python train.py --num_hidden_layers=15 --hidden_size=224 --num_attention_heads=4 --num_key_value_heads=4 --head_dim=64 --intermediate_size=896 --vocab_size=512 --hidden_act="tanh_gelu" --norm="layernorm" --norm_place="pre" --norm_eps=1e-06 --positions="learned" --qk_norm=false --attn_scale=0.125 --bias="all" --tie_word_embeddings=false --parallel_block=false --extras=["capped logits"] --init="normal" --init_std_qkv=0.0181 --init_std_o=0.00331 --init_std_up=0.0181 --init_std_down=0.00331 --optimizer="soap_variant" --learning_rate=0.00644 --beta1=0.95 --beta2=0.98 --weight_decay=0.14 --lr_head=0.00916 --warmup_steps=200 --schedule="wsd" --decay_fraction=0.853 --decay_shape="linear" --final_lr_fraction=0.0 --batch_tokens=131072 --max_seq_len=256 --doc_mask=true --train_tokens=339600000 --max_steps=2591 --dataset="wikipedia_en"
Each number is 200 + 40 x the weight over its row's rms, rounded and kept within 0 to 999. Layers, rows and columns count from 0. The size before them is the row's rms in percent of the matrix's.

# down: layer 10 MLP down (transposed), 896x224, rms 0.108, rows 284-311, columns 168-223
# up: layer 10 MLP up, 896x224, rms 0.101, rows 285-312, columns 168-223
down284,101,191,179,180,199,206,104,194,208,183,152,241,277,180,247,258,154,249,295,212,217,232,186,186,162,209,259,199,193,255,158,148,157,129,211,189,202,259,229,202,182,154,156,169,175,175,189,205,243,175,175,182,176,184,119,201,131
up285,095,243,271,153,208,179,185,225,176,88,157,253,195,235,200,215,173,183,147,249,57,162,145,234,165,158,159,183,219,301,233,144,235,182,213,176,213,190,179,144,173,196,200,210,268,205,173,231,142,186,282,112,207,226,211,223,230
down285,099,202,160,236,205,151,263,155,178,230,245,232,203,185,255,264,156,245,239,113,315,180,206,218,204,170,163,208,161,268,209,178,181,272,268,208,141,163,167,266,217,233,158,174,222,205,210,258,253,270,185,206,156,119,224,189,223
up286,091,152,230,207,228,207,202,213,197,175,229,185,168,184,180,136,208,199,167,213,179,228,244,184,247,175,127,193,157,238,246,251,142,149,180,213,263,157,239,183,145,152,174,147,244,225,163,263,198,168,220,228,254,255,166,277,156
down286,093,212,223,184,264,278,170,135,229,188,163,233,201,276,205,170,211,245,147,226,265,231,201,216,153,193,268,185,273,162,162,155,164,149,194,189,102,185,161,204,109,162,242,212,187,193,131,140,239,158,204,194,309,267,198,172,252
up287,099,251,236,203,185,142,260,195,143,224,260,232,162,175,219,245,213,207,130,216,207,196,177,228,274,207,213,257,151,214,159,262,139,222,196,198,175,198,159,195,187,231,170,237,225,221,202,268,191,188,122,157,218,80,185,260,190
down287,096,183,133,205,257,211,213,181,189,283,228,175,219,196,283,177,173,172,209,187,233,167,197,218,170,240,275,176,148,178,270,175,287,181,215,168,146,254,193,246,168,175,196,211,126,253,225,170,154,222,238,253,152,231,234,202,161
up288,099,124,166,204,243,226,164,136,199,263,232,173,198,120,191,196,243,220,285,186,232,169,210,176,191,144,253,200,176,99,241,160,202,218,236,133,188,222,210,208,155,227,213,198,204,155,230,197,252,168,211,186,217,191,237,192,234
down288,101,225,162,207,161,237,157,201,154,223,205,170,169,186,184,192,197,189,138,257,224,248,257,170,197,208,223,189,208,217,193,125,270,191,256,264,170,151,155,215,240,256,215,156,190,226,212,174,185,227,206,206,259,193,172,142,186
up289,101,158,223,195,232,227,215,197,258,214,125,99,184,95,240,284,150,288,133,210,243,235,161,196,217,232,197,217,170,145,239,175,204,168,163,157,170,211,204,182,243,210,199,169,133,211,169,286,192,227,269,219,218,158,198,169,228
down289,098,210,204,148,234,206,186,253,221,212,188,307,278,283,211,164,268,161,268,164,121,272,211,254,166,217,199,176,199,241,217,200,193,247,169,237,199,210,226,210,175,178,208,248,240,230,260,196,202,201,185,221,210,274,195,221,212
up290,101,238,154,160,185,241,235,110,172,212,197,194,241,165,227,212,200,214,190,228,187,197,169,179,199,201,203,217,215,259,184,180,209,208,149,138,216,130,211,199,268,214,264,237,161,176,238,225,194,238,222,181,191,228,237,221,112
down290,098,168,263,234,144,212,205,237,193,273,175,198,164,208,151,164,176,185,267,157,174,210,249,241,132,199,268,196,116,216,163,310,254,203,297,230,165,247,198,208,183,246,195,132,217,236,131,264,150,182,186,239,240,180,233,198,210
up291,101,255,197,237,165,187,210,183,164,266,116,190,207,223,152,148,182,160,223,211,144,164,199,258,195,167,185,154,97,211,254,167,132,257,224,174,208,239,189,254,211,203,149,166,124,155,220,139,194,183,231,232,182,214,250,142,154
down291,101,179,200,176,205,179,209,256,186,194,202,170,234,244,214,177,184,236,193,200,212,315,228,160,191,235,231,220,181,244,142,190,216,274,194,223,232,141,119,237,205,198,211,235,199,240,88,253,151,178,174,207,186,245,208,277,206
up292,109,193,199,182,261,208,193,199,182,163,236,199,187,168,178,201,225,175,224,252,187,174,229,160,207,305,137,278,165,198,151,237,184,159,172,159,193,144,182,190,140,178,213,176,158,230,236,219,221,213,258,163,252,145,199,178,222
down292,100,132,148,243,143,209,295,262,151,247,186,208,208,147,229,185,246,302,128,183,216,220,210,229,125,211,227,165,240,217,178,168,214,213,191,194,236,214,190,262,250,148,188,192,209,283,170,155,113,174,181,204,213,239,124,139,119
up293,104,200,221,134,191,243,205,170,334,203,204,183,199,189,237,195,184,217,239,258,169,186,159,187,174,296,224,198,208,217,241,206,178,212,172,271,188,240,207,213,243,193,179,126,280,260,122,207,275,201,205,164,166,239,198,221,229
down293,102,246,254,200,233,160,242,274,163,183,216,177,256,239,199,167,206,198,216,204,208,180,189,196,212,108,218,208,194,195,191,232,246,194,209,148,143,196,267,193,193,177,217,221,70,222,263,174,211,138,208,318,236,204,252,165,273
up294,098,239,199,140,281,147,214,174,198,155,183,218,244,291,208,241,199,187,205,161,206,250,181,222,143,153,205,235,160,282,202,201,158,217,151,169,219,177,233,187,279,216,255,239,225,146,196,176,166,197,217,275,197,213,215,166,240
down294,113,227,154,170,171,206,169,232,187,151,240,234,258,225,217,214,203,171,248,248,180,188,202,192,199,221,232,161,144,205,162,216,174,256,169,238,180,225,278,212,236,279,210,201,175,214,153,197,197,228,306,187,135,204,232,161,148
up295,098,244,172,253,243,200,184,172,180,238,210,227,223,145,158,226,174,211,196,208,239,196,179,149,282,194,184,191,190,228,193,207,182,188,183,178,256,210,237,189,144,157,173,235,179,193,238,177,168,221,187,155,203,203,226,219,160
down295,100,295,198,262,219,154,221,243,198,196,277,221,234,241,231,168,191,172,195,168,190,220,174,109,195,201,109,200,208,197,252,134,231,188,231,172,185,241,207,182,184,208,144,311,255,204,211,198,185,266,138,200,217,179,214,267,234
up296,106,220,230,171,150,199,255,140,164,247,240,215,147,144,275,282,280,238,191,191,209,169,316,203,211,203,157,187,232,265,185,294,276,281,190,227,184,147,206,158,159,205,262,164,240,179,194,161,142,189,204,143,238,240,183,278,127
down296,104,191,208,252,175,209,237,232,146,104,230,207,148,203,215,195,152,180,152,184,244,269,208,174,246,249,204,234,256,231,233,159,222,198,213,148,228,238,194,142,238,198,224,178,246,220,221,165,175,146,234,201,203,207,251,228,197
up297,090,175,209,217,213,199,206,220,264,95,211,171,128,224,189,209,212,261,173,133,228,202,226,115,225,206,221,227,185,219,206,186,185,181,200,200,183,182,183,188,193,224,187,256,206,201,195,245,227,196,264,184,230,248,224,222,188
down297,098,153,191,196,203,188,193,148,163,188,183,234,209,262,203,145,169,262,190,256,188,192,154,213,229,205,156,242,215,232,209,127,224,199,183,212,195,243,151,260,166,181,243,208,216,190,158,176,180,200,218,212,231,179,232,182,217
up298,092,277,181,280,188,166,233,264,87,138,173,256,147,276,206,211,276,184,198,207,178,202,110,231,261,182,192,227,289,223,242,173,200,214,135,112,218,161,225,204,210,221,164,175,261,234,181,206,202,258,198,195,177,193,103,191,190
down298,097,204,229,130,313,190,235,146,199,180,144,248,190,219,231,163,237,235,205,216,224,243,207,222,188,193,160,158,97,171,122,239,233,216,209,235,234,231,228,229,168,181,179,234,229,129,199,199,184,158,164,197,194,237,263,164,222
up299,102,168,193,161,221,193,143,204,237,179,241,167,239,206,230,122,169,196,223,222,232,239,297,197,198,193,277,186,229,303,178,229,165,147,192,209,274,141,189,234,172,203,187,216,172,166,188,223,199,185,270,140,262,222,276,186,183
down299,101,277,191,209,182,271,299,182,180,211,201,195,245,188,196,177,212,256,221,228,205,201,224,212,141,295,147,200,164,248,128,251,185,223,198,219,120,157,230,220,117,166,238,225,179,175,165,173,245,222,184,143,196,193,189,115,152
up300,102,274,162,112,224,136,199,239,152,249,230,221,201,184,168,249,268,160,204,192,216,270,163,177,194,203,216,220,153,201,132,301,129,146,274,179,232,224,206,216,149,258,241,244,168,174,165,236,206,209,262,204,214,241,208,180,103
down300,110,220,255,202,180,237,223,212,215,261,213,137,289,236,202,206,173,242,194,206,208,172,72,257,194,191,259,214,188,119,122,164,184,225,232,242,244,237,247,182,207,228,208,228,162,201,224,269,194,210,260,236,211,174,233,173,222
up301,098,157,251,248,245,149,191,180,203,206,188,152,202,217,233,157,262,283,263,239,205,218,206,226,170,252,295,238,159,203,211,241,216,163,270,222,131,145,265,220,192,259,203,251,227,157,190,149,219,233,204,149,229,173,236,175,102
down301,099,204,151,263,249,178,174,221,246,189,190,148,104,193,198,206,154,167,192,177,215,172,153,180,199,173,152,248,169,192,225,151,164,196,262,180,321,204,189,212,165,170,207,83,212,203,228,266,217,192,223,198,161,182,95,196,237
up302,099,178,156,207,174,180,233,207,257,196,228,232,157,167,185,230,180,244,273,215,257,233,189,216,209,192,157,227,129,234,201,194,184,223,213,148,163,235,226,173,209,235,173,199,274,181,189,142,212,288,214,202,240,208,242,170,260
down302,097,195,172,205,172,167,169,149,282,126,226,206,224,224,209,205,225,189,236,250,202,230,232,182,239,188,253,192,310,181,140,160,225,154,254,190,191,190,205,217,203,218,262,208,138,220,197,180,209,272,219,196,180,159,201,243,230
up303,102,186,248,166,236,232,149,197,158,220,236,245,189,252,194,227,272,173,187,259,136,206,208,108,231,288,300,228,144,263,209,141,240,210,159,186,162,166,196,107,142,235,255,214,106,182,193,135,166,198,285,289,198,218,199,241,291
down303,100,250,104,169,216,235,186,230,246,172,216,173,232,200,204,200,111,202,131,204,177,165,246,242,242,192,139,214,241,164,160,194,219,242,224,210,227,170,206,181,224,187,153,262,243,234,147,335,217,177,125,160,89,217,203,177,145
up304,098,210,216,163,203,248,185,212,128,221,231,225,234,177,266,178,179,163,152,170,201,197,119,216,202,223,177,271,208,205,141,196,166,245,187,253,153,266,210,136,186,208,168,210,168,154,243,190,200,239,279,185,180,157,169,157,156
down304,093,225,168,208,243,138,248,246,213,215,218,212,253,206,165,294,227,213,239,268,180,158,228,237,185,181,259,133,204,199,186,131,170,179,170,146,231,145,224,246,204,143,257,219,184,218,147,246,182,183,171,208,213,199,213,202,168
up305,103,156,142,216,229,234,216,118,250,167,225,181,246,231,223,198,250,218,204,178,210,210,223,209,157,180,209,286,274,206,235,202,173,192,234,181,158,230,137,232,215,145,197,175,257,120,196,256,250,275,290,208,236,206,158,139,218
down305,102,149,182,251,192,216,245,131,174,261,203,205,170,170,178,214,155,164,161,157,162,122,197,200,213,212,186,111,165,257,194,187,245,147,210,263,238,219,226,236,250,210,203,161,193,259,254,224,216,170,301,212,201,220,154,231,191
up306,105,255,95,184,229,193,208,258,213,243,190,199,213,238,196,175,247,216,249,227,180,173,200,177,215,235,283,219,231,146,201,173,147,223,275,196,118,266,269,220,183,182,195,222,168,162,228,248,230,254,184,228,247,247,175,167,196
down306,098,178,228,239,174,135,141,112,234,218,108,261,312,213,230,201,188,195,186,202,197,198,198,215,204,176,197,150,228,240,172,221,198,240,176,121,238,218,192,178,137,171,237,256,189,212,167,179,127,166,119,149,228,205,197,184,206
up307,105,176,188,248,139,228,215,192,216,160,251,219,190,238,208,197,218,160,209,260,199,234,166,206,163,221,209,220,151,208,162,242,265,158,146,214,148,245,193,229,200,202,167,227,213,227,148,205,208,189,135,91,180,194,212,282,223
down307,098,140,157,216,207,236,180,223,170,249,128,153,195,259,186,162,255,178,267,165,215,201,212,255,213,132,226,166,154,206,250,196,264,194,212,218,232,93,171,217,210,199,158,239,226,120,268,271,200,235,252,265,200,182,190,242,199
up308,099,255,175,223,191,184,289,207,206,186,175,202,239,196,265,182,161,282,188,214,204,163,163,153,131,226,246,140,205,244,177,227,251,164,145,151,157,236,133,210,305,194,242,275,225,204,233,171,200,232,173,231,219,205,248,229,108
down308,099,155,150,154,188,177,166,266,202,171,220,136,187,205,110,217,166,173,232,148,196,218,180,221,232,144,243,216,201,174,199,248,90,192,188,262,228,184,187,179,129,137,149,189,173,201,161,241,187,157,233,279,257,264,128,147,197
up309,097,276,264,212,133,217,193,227,175,234,154,181,189,204,204,185,202,150,269,168,208,261,179,236,205,238,186,186,199,165,228,220,230,240,153,164,191,217,178,216,199,155,175,301,146,175,184,217,159,169,239,189,193,204,207,168,192
down309,102,170,92,200,180,96,182,158,159,268,150,234,210,185,227,234,222,157,211,167,156,140,194,173,227,249,245,135,126,228,247,208,226,175,231,178,153,114,195,168,243,162,254,239,173,252,167,261,204,181,177,231,144,278,286,229,221
up310,093,249,180,262,119,168,149,243,203,217,245,185,138,191,213,104,206,204,98,245,160,233,174,252,235,129,201,225,178,249,169,187,109,215,204,220,200,269,208,168,188,332,239,194,195,172,252,240,252,184,182,168,216,178,134,240,186
down310,099,120,147,239,214,185,227,154,195,169,208,167,247,163,157,266,148,203,178,174,173,204,168,125,210,282,198,180,318,180,207,133,275,166,230,214,206,195,268,271,147,159,211,126,174,202,204,151,232,225,210,189,185,207,195,163,217
up311,091,162,200,239,250,111,194,147,207,206,206,130,219,192,236,207,157,165,187,218,181,183,252,202,204,195,156,215,216,207,212,204,219,187,248,152,194,229,187,244,218,216,213,190,214,219,195,165,275,298,215,201,223,222,184,200,265
down311,096,236,202,79,210,312,164,175,169,168,202,258,222,165,241,137,200,219,204,177,218,197,229,243,150,214,181,240,213,239,209,188,242,133,205,252,171,223,264,215,148,190,171,184,237,234,238,216,194,174,204,189,252,125,225,225,177
up312,105,127,189,229,205,232,310,252,222,215,234,161,134,161,227,221,224,251,182,272,176,167,152,199,201,122,223,184,160,209,251,260,197,216,180,251,206,255,190,182,121,233,222,197,222,207,231,260,248,290,167,156,176,185,186,191,206